Weights of a small transformer language model.
Architecture: learned positions, capped logits.
Training: a variant of Muon for these matrices, 137M tokens, 8375 steps.
Each number is 128 + 24 x the weight over its row's rms, rounded and kept within 0 to 255. Layers, rows and columns count from 0. The size above them is the row's rms in percent of the matrix's.

# layer 16 MLP gate, 192x96, rms 0.114, rows 169-191, columns 0-95
size [ 98  92 108  96  99 105  93  99  93  99  96 108 103  98  98 110  96 101  98  99  97 101  93]
[[ 81 134 119 147 130 131 131  98 106  91 132 148  75 136 126 144 137 138 151 133 144 140 115 147 149  72 130 113 103 102 136 109 121 129 143 106 110 109  98  90  61 120 152 163 129 108 125 114  94 147 130 163 148 154 119 116 166 177 158 112 158 101 129 111 131 127 108 170 165 147 114 107 124 124 111 145 120 104 153 110 132 167 128 116  96 141 109 177 142 104 166  92 121  94 135 141]
 [139 112 125 106 104 139 161 155 140 150 142 154 120 111 170 132 123 116 163 151 134 114 130 139 170 120  95 103 145 135 137 109 112 125 131 117 167 123 101 111 124  95 166 140 141 120 138 103 118 100  98 115 141 170 111 144  84 131 180 169 132 122 166 108  92 108 106 108 134 133 101 109 134 103 125 146 118 106 155 134 112 119  94 133 147  75 138 145 107 161 149 115 155 213 129 166]
 [154 147 152  75 144 110 112  99 184 110 116 128 133 119  87 143 104  94 112 125 132 104 129  89 171 173  94 136 131 113 133 112 144 107  86 167 119 102 131 131 139 117 141 128 143 159 153 136  86 133 128 153 131 143 141 169  65 144  83 113 146 112 131 125  93 109 104 134 153 166 120 109 106 115  92 116 143 136 148 149 133 106 118 163 137  95 121 125 120 154  86  88 125 144 131 122]
 [135 119 122 103 149 157 146 124 152 101 116 186 177 138 100 151 116  79 187 145 144 136 103 111 106 103 139 125 154 112 137 138 116 120  98 147 152 128 149 122 112 119 142 155 154 195 156 128 103 130 100 139 128 169  95 121 143 136 136 136 133 127 146  94  97 131 143 161 124  76 139 105 126 171 110 148 121 108 134 163 124 144 119 137  69  90 124 117 134 136 133 134 140 142 100 170]
 [165 113 122 127 107 151 177 109 141 148 138 136 114 131 146 107  56 131 150 174 145 144 119  64 118 135 109 133 110 154 114 103 159 167 118 117 139  95 105 117 116 112 132  89 159 115 118 131 146 109 137 124 118 113 104 117 143 138 137 109 117 150 131 117 125  93  84 101 148 119 106 117 142 127 111 121 172  84 145 129 115 151  84 116 172  85 101 165 126  97 100 144 106 162 126 144]
 [138 116 126 124 132 153  83 133  95 132 116 147 181 111 110 118 153 158 163 109 175 106 116 109 123 105 124 145 152 123 135 100 105 156 145  93 140 129 126 129 125 121 159  91 139 153 118  84 126 125 180 126 128 143 158 118 125  94 163  44 146  66 154 135  84  96 102 143 145 104 136 127 135 101 113 107 120 115 135 145 135 132 131 164 143 117 131 119 152 104 127 145 101 147 101 148]
 [107 184 112 101 122 134 188 140 104 136 108  95 126 131 105 132 136  91 125 126 146 143 162  98 122 138 146 147 146 151 114 126 144 131 146 141 121 142 166  97 117 160  55 117 113  79  91  88 104 105 166 121 171 156 100 134 168 148 182 106 102 114 110 149  90 139 149 153 155 156 114 125 109 150 127 131 123 137 123 117 120 132 139 136 116 122 161  90 129 124 115 109 142 146 137 113]
 [131 140 132  69 147 120  96 151 119 152 105 139 112 121 112 140 134 131  91 131 116 144 121 121 117 137 128  97 133 118 125 156 135 147 101 139 113  99 159 124 148 165 182 111 123 141 117 130 122 146 155 135 115 127  79 109 143  92 121 158  85 153 109 168 149  94 130 116 109 125  98 151 155 164 108 124 104 130 147 137 154  90  98  89  58 150 143  85 105 120 149 103 133 176  96 124]
 [101 173 153 137 116 129 100 133 119 129 149 101  96 119 145 161 154 141 142 130 171 127  86 118  96 106 179 148 142 110 119 159  96 111 142 154 129 103 151 142  87 160  77 123 130 101 162 172 105 122 134 123 104 151 128 131 134 104 137 108 105 124 157 154 107 122 107 158 181 150 136  84 146 137  68 141 135 108 121 130 116 154 110 127 111 107 165 114 122 112 118 130  85 156 135 148]
 [162 127  78 139 157 117 114 101 124  99 113 175 172 106 133 170 103 122 124 132 119 121 127 103  99 100 151 131 154 176 170 176 172  94 104 125 128 121 144 154  99 126  99 140 115 147 149 115 136 118 167 145 101 151 133 128 131 107 142 116 166 127 155 138 131  68 147 109  83 139 139  89 161 155 109 121 145 141 136 120 127 118 128 159 119  94 142 121 149 147 118 115 135 143 173 152]
 [135  90 133 130 121 184 144 150 154 124 132 122 163 123 145 125 143 121 105 167 134 126 125 137 109 174 139 159  97 117 136 139 120 133 145 103 124 119 115 130  92  89 160  94 125 129 108 154 130 119 149 100 130  98 116 115 145 151 160 143  88 118 121 121 131 111  92 146 129 130  82 114 117 108  58 105 108 156 165 150 106 149 161 185 143  92 131 153 142 166 125 146  75 100 130 146]
 [142 145 131 139 144 168 122 100 110 173 118 129 127 129 165  96 138 105 153 143 117 147  99  95 148 157  84 118 128 142 156  87 159 102 171 150 128 122 135 139 150 112 118 144 115 112 139 179  95 118  93 146  72 143 137 130  91 130 143 121 115 122 142 120 113 111 142 112 181 106 122 115 113  88 133 146 147 164 115 152 160 120  74  96 139 123 139 165 101 135 105 121 163 105 116 170]
 [155 176 125 121 118 103 112 132 105 115 158 165 160  88 104 119 121 146 144  88 136 147 129 171 104 136 101 104 106 130 140 168 140 125 123 152 129 162  98 193 122 139 136 142 116 150 121 156 162 120  94 131 140 141 137 125 136 149 122  95 127 135  79  80 138  91 142 138 165 132 110  87 135 142 135 125 111 129 124 165 114 113 148 113  99 141  96 146  72  89 112 129 151 154 120 167]
 [136 131  96 145 120 114 143 100 113 129 122 130 123 131 101 128 152 105 109 137 163 111  84 134 133 145 116 135 117 167 153 106  70 111 123 119 156 115 195 152 137 149 174 151  97  87 152 115 146 127 144 127 126  75 178 115 117 134  90 128 152  96 114 155 123 112 143 164 111  95 106 113 107 122 124 129 135 146 157 117 150 106  89 121 125 116 134 118 138 183 125 164 115 145 148 180]
 [185 130 159  99 144 141 103 148 114 119 159 140 128 114 162 136 144  97 127 118 182 128  99 104 133 126 143 132 129  91 142 123 127 114 122 133  96 126 135 112 159 122 138 106 102 113 140 115 110 114 133 126 103 121 108 201 147 154 113 128  98 118 133 136 122 113  69 123 140 150 133 103 109 106 147 101 143 165 189 146 169 141 148 181 148 126 139 160 156 100 144 112 182 139 108 118]
 [121  86 162 121 110 134 138 102 135 138 172 107 105 161 112 138 122 123 158 145 143  90 132 151 168 147 164 168 104 121 100 143 135 102 133  73 166 129 129 131 151 111 142  98 127 127 136 119 128  90 159  83  81 168 116 139 120 129 118 123 157  96 110 122 126 120 114 102 167  92 139  83 161 119 117 113 118 121 138 158 103 140 106 169 112 140 177 138 119 132 159 171 144 156 116 119]
 [149 205 135 122 143 123 126  86 154 147 101  94 101  50 133 112 112 111 144 115 153 143 145 105 129 104 126 127 119 125 184 106 147  92 120 152 151 151 116 140 172 124 117  86 159 119 174 124 140 146 120 136 133 111 114 143 141 141 130 101 105 145  87 124 132 103 147 105 120 148 151 127 118 107 130 104  83 106  87 149 113 156 131 130 133  90 133 160  96 121 124 133 152 134 120 152]
 [125 125 135 103 130 149 158 134 114  99 147 110 144 128 124 139 116 158 162 139 145 100  86 117 110  95 160  93  84 107 135 127 122 159 132 120 152 116 161  91 121 141 126 137 118  74 156 164  91 127 102 139 115 113  81 128 160 134 148 126 110  86 135 131 130 151 134 148 142 145  96  99 173  81 122 130 110 115 148 177 123 105 150 154 146  92 171 123 153 153 139  94 163 150 105 104]
 [134 113 104 120 130 154 152 116 140 110 103  77 190 104 122 132 154  99 124 153  85 100 116  91 116 150 159  92 156 119 129 162 151 136 136 100 126 162 107 153 118 142 160 132 157 108 163 124 118 148 123 124 135 122 108 156 137 132  94 117 115 124 165 123 137 139 132 130 111 122 150  99 155 105 102 120 161 110  65  99 120 163 157 147 176 135 142 112 112 113  84 109  83 101 148 129]
 [103 118 113  90 126 131 159 144 118 184 164  83 165 113 139 102 108 121 103 153 122 171  95 106 148 141 118  97 137 129 128  97 132 130 144  90 109 133  82 143 108 155 106 151 141 171 162 152 129 137 127 159 111 134  89  89 143 111 103 104 108 147 166 136 182 110 139 112 144 118 119 138 136 132 100 142  89 128 105 153 120 123 143 118 154 176 137 172 143 124 149 118 169 127 141 140]
 [172 119 112 115 171 120 110 181 131 156 169 124 133 130 126 105 169 119 172 158 153  94 122 138 149 128 115 127 107 118 107  77 131 105 152 157 142 112  91  89 118 155  99  98 139 136 137  75 138 123  80 132  90  84  98 159 136 159 120  99 149 134 152 127 117 175 139 125 127 122 142 120 133 148 151 132 102 153 125 144 127 107 168  92 133 132  83 120 127 131 115 136 134  88 117 129]
 [168 160 141 131 111  96 112 111 139 155  98 110 165 132 153 157 139 121 101 126 139 134 163  92 120 120  66 155 179 137 140 113 101  69  94  86 142 119 139 129 118 124 112 101 131 126 165  88 113 126 138 127  99 106 145 114 119 117  83 157 146 112 123 142 107 122 135 125 135  83 122 133 137 152 121 140 180 134 154  87 129 163 103 125 150 147 151 136 170 100 129 147 122 135 148 166]
 [ 92 105 171 127 114 149 139 156 117 135 183  93 134 144 123 184 122  78 116 162 109 136  74 138 118 119 163 115 113 127 104 135  90 113 147 106 163 115 118 117  89 136 132 108 166 115 167 142  82 141 139 118 143 111 155 125  88 177 109 116 114 139 114  72 127 120 127 108 153  96 146 117  95 128 134  88 110 156 145 120 152 132 114 128 125  99 135 132 153 144 159 134 130 125 104 129]]
# layer 16 MLP up, 192x96, rms 0.118, rows 169-191, columns 0-95
size [103  90 104  99  94 100  99  89 101 105  93  97  91 101 107 107  96  96  89 103  98 103  83]
[[123 138  96 120 126  97  93 137 116 114  98 106  95 117 163 159 100 136  98 144 115  80 122 125 165 110 129 143 137 150  76 165 158 116 109 131 132 184 182 147 135 125 146 111 152 141 169 123 115 122 158 109 139 131  96 114 153 161 142 121 138  87 105 148 160 120  96 113 124 119  88 123 119 125 110 148 156  94 139 118 189 111 150 130 145 129 135 118  98 105 129  90 172 124 124 112]
 [148 108 120 134 128 125 137 154 121 117 145  98  97 100 132 121 129 129 129 134 104 107  93 195 143 152 100 109 148 110 146 117 137  77 125 126 126 139 125 141 144 149 160 154 171 103 123 173  82 110 131 102 134  95 127 182 127 140  92 138 137 117 134 153 117 156  88 106 144 133 161 111 161  97 108 168 182 154 155 103 117 128 121 150 105 113 118 127 131 133 136 103 183 166 134 106]
 [137 115 142 136 103 123 143 154 114 144 143 147  86 121 155 137  93 134 104 126 160 134  80 172  73 155 130  87 179 132  72 187 114 105 131 122 161 115 123 114  99 105 129  96 163 122 147 109 134 145 121 139 159 124 154 117 124 105 127 134 139  97 124 129 123 153 161 107 143 140 123 125 120 108 106 133 110 123 141 183 189 137 140 118 129 149 174 109 125 126 117 128 140 142 100 172]
 [ 70 139 132 131 138 117 139 148 154 155 137 113 132 145  83 139 111 153 128 154 129 124 133 137 130 156 103  93 119 137 119  89 175 120 137  85  89 109 133 146  48 149 147 104 133 101 138 101 150 124 135 141  95 107 133 100 107  96 128 120 128 125 103 137 143  94 111  95 108 109 143 138 106 122 123 131 160 107 102 138 147 110 104 115 195 161 123 118 134 142 131 125 152 162  67 139]
 [126  97 100 143 102 147 106 181 109 151 132 108  91 127 143 127 128  82 137 146 100 105  50 132 121 123 163 121 162 117 157 147 135 163 139 167 100 109 164 123 119 162 152 110 131 166 134 111  85 123 137 167 102 136 134 124 179 125 140 103 142 143 141 117 151 192 122 135 148 139 155 154 128 128 154 131 131 117 142  90 107 149 134 112 101 162 136 117 124 149 141 152 150 107 121 121]
 [122 121 110 122 107 156  94 133 115 156 101 131 123 131 128  90 116 114 153 122 136  98 120 126 119 121 132 121 176 131 180  95  94 143 131 119 113 165 169 107 137 128 167 100 110 128 107 114 138 121 138 107 101 187 128 124 157 136 138 112 120 157 117 103 128 134 161 115 111 169 139 141 169 148 112 128 136  91 138 119  43 149 116 106 129 139  78 142 141 166  90 144  93 106 140  98]
 [149 140 108 112 135 178 126 130  99 118 147 129 126  97 152 137 140 118 162 113 158 129 115 172 134 126  94 130  92 136 144 142 139 133 133 111  98 152 141  52 145 124 140 114 132  94 174 115 106 116 126 136 133 159 106 134 105 142 151 121 135 176 115 126 155 123 159 164 126  96 137 155 144  95 123  92 135 155  89 153 136 125 160 112  99 174 118 192 108 145  89 126 120 165 128 137]
 [169 124 141 107 150 162 178 118 147 169 121 122 134 129 108 133 103 117 112 124  95 133  94 120  66 143 145 124 104 123  94 166 108 154 119 157 105 134 117 120 121 145 165 139 139  90 161 112 137 119 148 131 111 118 145 172 127 147 113 107 135 119 136 153 191 112 125 156 115 160 139 136 118  95 128 154 124 124 109 135 100 123 136 112  93 158 125 124 156  99 133 177  98 138 184  76]
 [169  97 131 209  95 120 114 145 107  92 156 125 118 158 121 134 115 103  88  90 203  91 128 152 140 132 124  92 103 128  94 109 121 107 131 119 142  89 139 135  69  75 130 113 130 136 138 136 127 148 135 122 163 152 131 107 155 137 135 135 106 127  90 137 145 122 151 136 127 123 150 138 130 127 158 167 164 122 166 148 120 134 153 156 117 119 135 112 138 121 147 131 150 110 150 126]
 [105 124 104 167 127  87 130 120 131 140 126  91 122  98 129 179  99 112 121  89 113 116 130 117 105 127  89 123 106 117  90 182 146 149 100 139 131 101 155  98 128 112 102 141 136 138 155 142 181 128 143  97 130 134  92 180 154 117 215  98  92 175  98 140 119 128 144 145 114 126 102 121 121 127 117 125 113 148 134  88 135 125 148 124  89 140 121 146 102 125 137 141 138 119 131 133]
 [102 140 165  81 141 124 185 111 139  77 138 110 136 145 162 123  97 155 151 108 149 130 124 131 148 151 141 104 162 138 138 135  81 168 124 152 136 104 128 140  87 111 138 136  97 114 143 130 117 135  93 125  97 151 147 123 135 113 165 146 105 129 100 106 157 119 109  97 140 110 163 137 121 122 142 166 107 147 138 123 128 152 136  69  87 134 161 118 112  92  86 116 170 134  98  99]
 [141 121 103 127 105 143 132  86 155 156 150 152 128 140 121 156  83 114 152 100 141  84  68 133 150 119 117 154 135  88 109 105 131  95 122 153 100 126  94 112 124 118 164 120 100 157 200 131 107 131 118 107 141 102 150 120 116 132 108 129  79 149 127 139 156  98  96 109  96 140 120 167 175 123 128  96 158 105 102 151 160  99 118 120 120 141 128 158 126 136 163 114 107 119 118 130]
 [103 101 121 125  76  93 136 119 163 117 119 111 168  94 111 130 125 161  93 151 166 109 104 105 127  91 126 147 119 130  95 109 130  88 126 119 136  92 177  75  93 119 205 162 158 110 127 164 115 139  86 132 149 119 147 110 104 159  94 108 147 139 113 147 128 119 145 115 160 122 141 116 128 160 124 162 132 138 105 161 151 117 110 114 131 122 131 139 119 125 132 146 130 132 171 131]
 [154  96 116 144  97 121 163 115 125  79 113 147 114 121 102 133 183 106 112 111 128 106 167  87 122 111 115 123 135 125 153  49 111 128 113 132 129 103 133 156 114  84 138 186 186 125 144 164 139 109 103 113 124 116 101 145 163  92 128 111 135 168 126 142 126 113 151 148 126 107 130 135 143 123 143 110 119 124 117 114 119 118  99 157  95 126 148 116 112 139  83 165 111 147 164 123]
 [ 88 133 115 120 122 101 106  66 150 153 124 164 119 115 104 107 146 112 130 140  94 150 138 156  91 123 128  90 140 108 153  86 151  98 175 125 162 144  74 129 142 151 129 141 119 111 168 133 123 151 137 177 100 110 126  85 120 138 142 114 106 127 184 124 117 142 123 133 120 129  90 114 120  94 120 136 117 109 135 119 168 145 141 124 134 173 128 121 171 139 167 138 128 128 173 155]
 [113 162 106 145 146 143 104 118 100  69 135  76 134 120 128  91 100 120 136 131 145 130 156 113 146 108 124 151 161 152 153 132 112 160 121 126 137 134 112 131 127 173 127  98 114 172 119 132 103 119 136 101 115 179 128 104 107 152 119 140  88 109 175 110 111 148 133 120  78 149 106  95 107 138 122 141 135 118 186 108 123 155 132 144 157 158 121 125 143 104 116 182 174 129 109 164]
 [135 112 142  98 189 120 133 131 140  73 125 106 118 142 144 127 140  90 110 150  99 109 118 119 140 136 210 128 127 136 112 131 140 107  93  93 128 124 136 145 137 163 123 131 143 149 131 136 102  87 148 143 129 161 115 149 132 137 156 111 113 143 105 140 139 161 124 153 118 133 162  93 123 164 121 140 146 103  69 150  89 123 117 150 104 134  91 141  97 147 143 155 110 186 159 148]
 [112 173 169 102 109 146 121 144 118  99 148  89 141  86 112 138 136 120 163 117 130  94  94 113 115  96 136 101 157 145 162 103 128 158 131 111 111 135 128 147 155 139 173 116 123 121 122 145 170 127 155 135 145  98 151 152 127 132 145 133  85 136 123 116 166 125 123  86 163 136 157  99 122 134 155 124 123 100 159 170 116 125 195 169 157 128 108 110 119 151 134  89 148 144 114 167]
 [107 126 135 132 111  97  72 161 122 114 108 136 120 171 121 106  88 126 162 127 139  77 130 149 104 111 125 104 152  84 116 117 117 158  99 113 104 157  98  90 105 120 122 133 108 102 104 117 131 168 126 122  86 133 140 130 141 143 101 124 150 125 152 110 126 130 161 141  59 145 163 120 143 176 126 100 125 147 162 121 135 135 107 124 150 168 174 164  99 138 151 141 113  96 119 138]
 [129  91 137 129 113 111 116 155 120 133 140 121 154 119 148 177 164 101 147 155 151 131 126 145 148 157 105 158 144 180 105  96 145  64 168 141 151 151 107 149 162 151  82 117 149 141 180 149 145 131 108 104 106 121 149 154  80 128  79 134  96 100 153 123 131 140 134 119 101 139 141 140 150 139 141 145 109 127 118  98 111 116  66  92 102 121 114 124 140 124 155 124 129 111 127 137]
 [149 146 121 103 126  76 112 138 129 135 119 151 129 128 151 159 152 127 139 153 131 130 115 135 113 182  68 165  90 138 135 110  62 118  83 165 153 140 125 145 154 126 140  71 166 159 146 135 179 151 142 138 128 106 119 120  90 132 118 118 134 137 136 107 129 130 135 126 141  97 126 130 144 140 135 156 122 104  90  99 130 123 132  72 163 170 141 148 137 130 116 126 148  96  92 123]
 [120 167 119 190 131 149 108 145 148 173 130 130 118 118 157  97 144 101 119 137 111 114  84 117  85 132 122 103 127  86 102 132 134 156 120 137 113 116 173 111 176 139  92 110 108 119 126 112 160  95 134 176 129 171 111 116  78 127 137 134 131 156 126 117 133 125 152 123 132 130 156 119 106 117 138  90 122  98 146 147 111 161 150 150  99  85 113 135 141 102 122 101 145  78  90 113]
 [116 154 152 124 120 189 151 149  99 141 124  92 113 156 124 142 152 112 127 117 144 148 126 105 118 121 121  93 132 118 140 152 141 109 179 137 118 143 122 129 137 109  79 137 151  92 178 120 117 141 178 146  92  70  75 121 147 127 145 151 137 153 113 119 143 103 131  86 103 117 116 125 115 143  95 120 116 123 129  95 136 169 158 189 129 105 110 123 144  91 119 108 159 107 128 117]]
# layer 16 MLP down (transposed), 192x96, rms 0.11, rows 169-191, columns 0-95
size [103  95 102  98  89  95  99 101 106  96  93 101 101 102  98 113  97 107  94  98 103  99  91]
[[134 134 152 112  99 144  96 143 149 125 151 116 118 109 160 168  93 163 146 103 100 104 164 145 150 171 159 124 110 109 106 162 137 119 116 128 135 103 139  61 169 136 126 111 116 146 115 121 154  98  88 149 131 145  92 110 138 136 144 105 130 125 143 110 109 101 147 109 104 111 136  84 120 141 120 127 148 154 117 117 152 106 174 108 172 176 172 151 120  97 165 124 120 100 112 153]
 [128 145 160 138 115 141 159 127 108  77 137 121 163 131 121 142 108 145 135 129 169 111  86  87 107  92 134 143 120 171 114 119  98 137 124 120 139 118 120 143  76 139 118 134 119 125 110 103 120 143 138 117  87 108 122 126 158 117 168 132 103  91 136 124 135 112 147 114 131 121 129 168 103 184  78  89 146 171 113 155 133 128 132 147 166 194 129 107 126 143 110 126 140 164  80 142]
 [145 178 138 144 127 129 136 116 156  72 131 114 115 124 124 123 134 162 127  94 134  95 116 128 108 145 117 155 147  76 142 131 155 122 143  91 100 150 136 121 167 110 151 138  96 135 126 112  91 144  67 113 118 136 128  88 133 147 131  83  85 108 152 159 165 146 116 123 135 172 122 163  99 140 143 127 131 147 137 155 118  82 122 125 127 131  99 163 143  88 147 119  92 179 117 123]
 [160 159 108 113 130 152 140 133  73  55 157 123 140 134 128 140 147 115 153 147 148 120 123  96 132 139 133 124 127 109 136 138 123 154 147 131 153 205 131 112 149 118 156 150 108 137 118 127 132 157 125 115 138 131 112 127 138  98  85 165 136 135 109 132 126 139 128 118 137 106 102 190  76 136 155 144 135 159 132 105 132 117 148 130 102 171 136 159 127  92  70  86 132  98 137 136]
 [147 132 122 165 127  85 150 115 103 128 157  89 143 140 121 113 115 105 111  88 128 115 203 111 149 104 127 104 123  88 163 109 105 124 157 111 131 142 124 158 102 143 127 154 207 106  77 127  80 128 132 148 138 124 148 103 120 148 141 112 153  91 133 122 154  99 122 132 110 149 112 109 133 125 129 185 192 109 109 124 129 136 109 125 128 135 119 113 137 122 103 127 110 152 134 123]
 [194 145  74 105 123 146 124  94 115 163 133 115 130 155 156 115 121  78 120 119 168 146 174 139 131 137 124 125  90 155 150 113 138 138 174 115 114 140 133 158 144 118 138 162 108  82 150  94 170  78 108 122 168 113 119  95 112 112 124 116 115 148 118 114 126 141 157  80  87 127 129 132 148 111 152 113 152 111 121 119 180 143 138 145 136 116 108 106 126 103 129 139 140 141 149 150]
 [144 106  98 130 134 106 128  97 148 111 107 142 120 146 151 124 106 136 122  97 130 127 131 159 143 166  95 174 110 121 136 130 113 163 143  98 156 119 175 135 148 132 113 166 128  69 158 108 137  88 111  75 162 166 114 126 135 123 142 113 136 197 119 130 100 125 127 130 123 153 154 118 111 111 153 147 125 104 158 129 149 139 152  96 158 200 132 128  83 134 144 147 119 117 122 123]
 [114 123 103 145 102 139  90 121 158 143  98 130 150 137 193 120 166 160 135 124 138  92 132 135 155 124  97  78 143 114 119 142 127 105 126  95 125 136 104 139 107 117 134 126 149 152 146  93 126 140 138 109 141 135 124 177  98 147 175 104 117 138 170 122 125 106 117  64 112  96 155 167 122 112 122 100 133 113 132 169 145 111 187 160 120 151 136 134 110 150 138 130 161 101 159 151]
 [124 112 104 118 128 169 118 119 134 155 103 146 114 107 139 110 154 120 163 154 114 152 136 180 106 120 128 161 127 113 167 115 122 120 119 127 144 113 139 122 104 110 188 108 149 135 142  82  88 103 142 137 170 132  75 103 118 144 167 167 105 134 116 113 127 150  97 105  97 112 133 121 141 136 124 104  42 114 155 143  89 106 109 125 120 164 148 140 131 159 111 141 137 130 155 134]
 [141 125 106 119 131  96 150 124 105 113 168  77 106 146 120 130 134 163 113 169 120 157 121 140 115 147 122  99 119 125  63  88 132 118 127 161  99 117 125 114 131 130 113 134 132 134 170 140 109 123 152 183 106 148 136 165 117 132 132 158 117 110 155 162 102  63 127  60  90 140 100 144 134 112 121 112 138 121  97 142 121 138 101 140 116 103 153 155 163 114 115 138 101 105 154 149]
 [144 111 118 130 109 110  80 150 103  96  93 156 151 152 102 138 116 139 117 151  91 134 159 118 141 123 133 104  98 143  94 164 120 107 120 177 149 127 152 138 127 133 111 132 163 125 160 118 108  83 137 127 146  82 146 123 118 140 153 134 104 113 150 164 111 158 155 148 106 138 150 123 127  90 118 154 110 101 138 138 175  92 124 145 144 131 185 159 112 115 110  94 145 164  75  97]
 [107 145 122 108 108  96 132 124 124  88 139 171  92 125 116 137  89 160 119 120 160 138 139 130 136 170 147 106 133 141 120 108 159 142 142 137 143 100 138 174  72 132 112 157  97 168 101 110 110 118 107 140 132 127  95 174 124 110 149 174 144  93 117 116 133 100 104 168  95 115 127 114  67 121 136 151 123 104 122 124 108 117 116 135  91  93 103 154 159 117 117 164 115 139  88 108]
 [145 111 148 116 126 141 131 148 101 132 132 102  68 129 124 129 106 161 123 150 141 150 113 104 190 110 136 113 180 147 138 131 120 142 158 137  87 126  97 127 169 149 125 122 151 144 131 137 118 159 119 110  73 162 136 135 112 155 131 155 148 143 128 156  96 137 121 102 133 119 125 119 133  49  98 118 127 148 150 122  77  94 119 154 166  81 105 106 108 120 130 114 114 121 129 161]
 [105 132 145 154 131 107 101 134 139 109 142 165 140 131 149 139 138 119 160 134 123  78 123  95  96 137 133 136 116 164  93 145  99  69  62 129 114 173 120 114  96 130 151 149 101 111 140 152 136 137 144 128 114 144 145  81 150 122  81  93 125 118 137 134 124 104 140 112 177 157 130 114 130 151 105 105  98 104 117  97 101 114 166 137 130 168 136 138 137  89  82 156 143 120 100 115]
 [142 133 140 143 112 113 135 126  83  91 123 136 112 179 125 160 114 173 106  97  80 138 143 105 116 108  93 101 118 147 129 101 132 114  96 141  96 118 104  86 153 100 127 113 165 136 143 138 128 141  87 109  93 172 127  98 115  84 120  95 113 121  99 147 143 124 102 142 117 106 169 150 148 128 128 106 100 140 105 115 145 150 126 147 129 109 148 123 116 142 178  85 138 159 179 145]
 [108 142 141 119 108 180 119  92 113 118 146 181 128 154 144 130 146 121 167 133  90 130 121 158 117 128 141  72  89 112 159 128 140 119  84 151 169 115 152 152 170 137 107 116 147 120 122 120  96 132  93 100 116 124 122 169 130  99 165 162 154 100 129 110 102 142 127  96 131 139 125 102 124 120 147 100  72 131 136 159 143 110 135 119 114  95 155 162 151 113 132 158 126 109 113  82]
 [131 116 161 134 142 153 138 119 149 146 111 110  89 139 125 117  82 127  97  98 144 179 169 133 105 113  83 123 164 128  96 130 190 124  98 152  84 117 122 103 100 176 162  89 154 158 117 121 138 132 146 116 154 144 113  90 145 163 117 121 136 125 138 132 125 146 112 163 103 139 149 124 153 128  88 131 116 144 146 140 121 153 140 119  87 195 140 111 142 141 139 152 120 154 133 131]
 [104 120 104 118 156 122 153 121 120 166 168 123 110 107 143 139 159 142 103 123 172 161 116 130 117 171 104  99 129 155 155 129 115 140 106 143 157 116 139 155 139 128 176 129 131 152 150 125 107 120 108  80 143 138  87 109 166 137 132 160 131 118  98 152 138 158  89 159 137 112 131 161 135  80 161 121 133 127 168 167 132 155  97 106 127  53  99 117 143 154 121 103 124 113 142 137]
 [151 109  88  97 139 130 143 142 147 134 115 101 108 168 117 128 144 148 144  90  81 104 107 144  88 118 160 111 101 119 146 145 183 135  70 149 148 130 143 135 119 156 150 147 120  73 139 154 124 100 143 125 122 119 157 116 144 124 125 172 141 109 129 125 150 120 173 145 110 150 123 101 131  84 146 153 136  99 150 161 157 141 155 108 123 191 128 140 112  90 116 103 122 125 144 153]
 [138 118 157 122 156 153 110 147  79 110 105 112 127 173 122 128 144 114 103 144 156 160 121 128 115 104 137 151 112 116 116 138 119 113 200 133 133 107 185  98 118 100  97 118 166 160 154 138 115 132 153 135  92 114 118 153  80 101 107 134 135 113  88 129 110 116 151 149 105  94  98 104 125 132 156 110 156 120 111 119 174 122  98 162 126 116 128 172 129 114 177 117 131 133 118 170]
 [158 149 139 132 118 128 123 116 147  99 162 116  59  96 130  77 104 128 120 142 137 107 116 139 134 125 152  98 177 112 127 129 173 138 148 131 136 146  76  90 112 117 130 107 108 131 142 142 144 143 119 108 104 137 100 138  99 116 178  73 151 141 142 128 116 121 112  99  99 133  95 169 147  98 145 134  98 125 151 147  84 158 141 105 129 183 123 139 142 103 131 147 123 103 166 124]
 [113 165  89 121 122 110 159 116 133 171 160 150 119 125 145 109 126 120  66  95  99  84 119 142 123 141 135 105 113 137 149  61 130 147 156  97 124  98 137 133 126 173 151 151 125 135 127 119 129 124 172 129 143 110 120 117 147 118 144 126 129 150 125 127 138 157 138 138  88 101 147 134 123 125 159 152 168 118 138 143 160  86 143 156 157 137 145  63 111 111 141  88  97  95 151 104]
 [ 83  71 116 122 122 123 125 144  87 121 117  93 142 143 132 144 120 137 127 108 110 125 139 156 104 103 166 128 131 150 141 115 127 102 129  90  63 114 153 102 148 126 144 153 137 138 137 124 152 121 106 121 108 118 118 104 101 142 148 205 131  61 114 110 158 156 106 152 122 103 135 124 122 112 131 127 174 114  97 134 124 134 149 118 163  98 154 165  82 153 131 146 159 140 117 142]]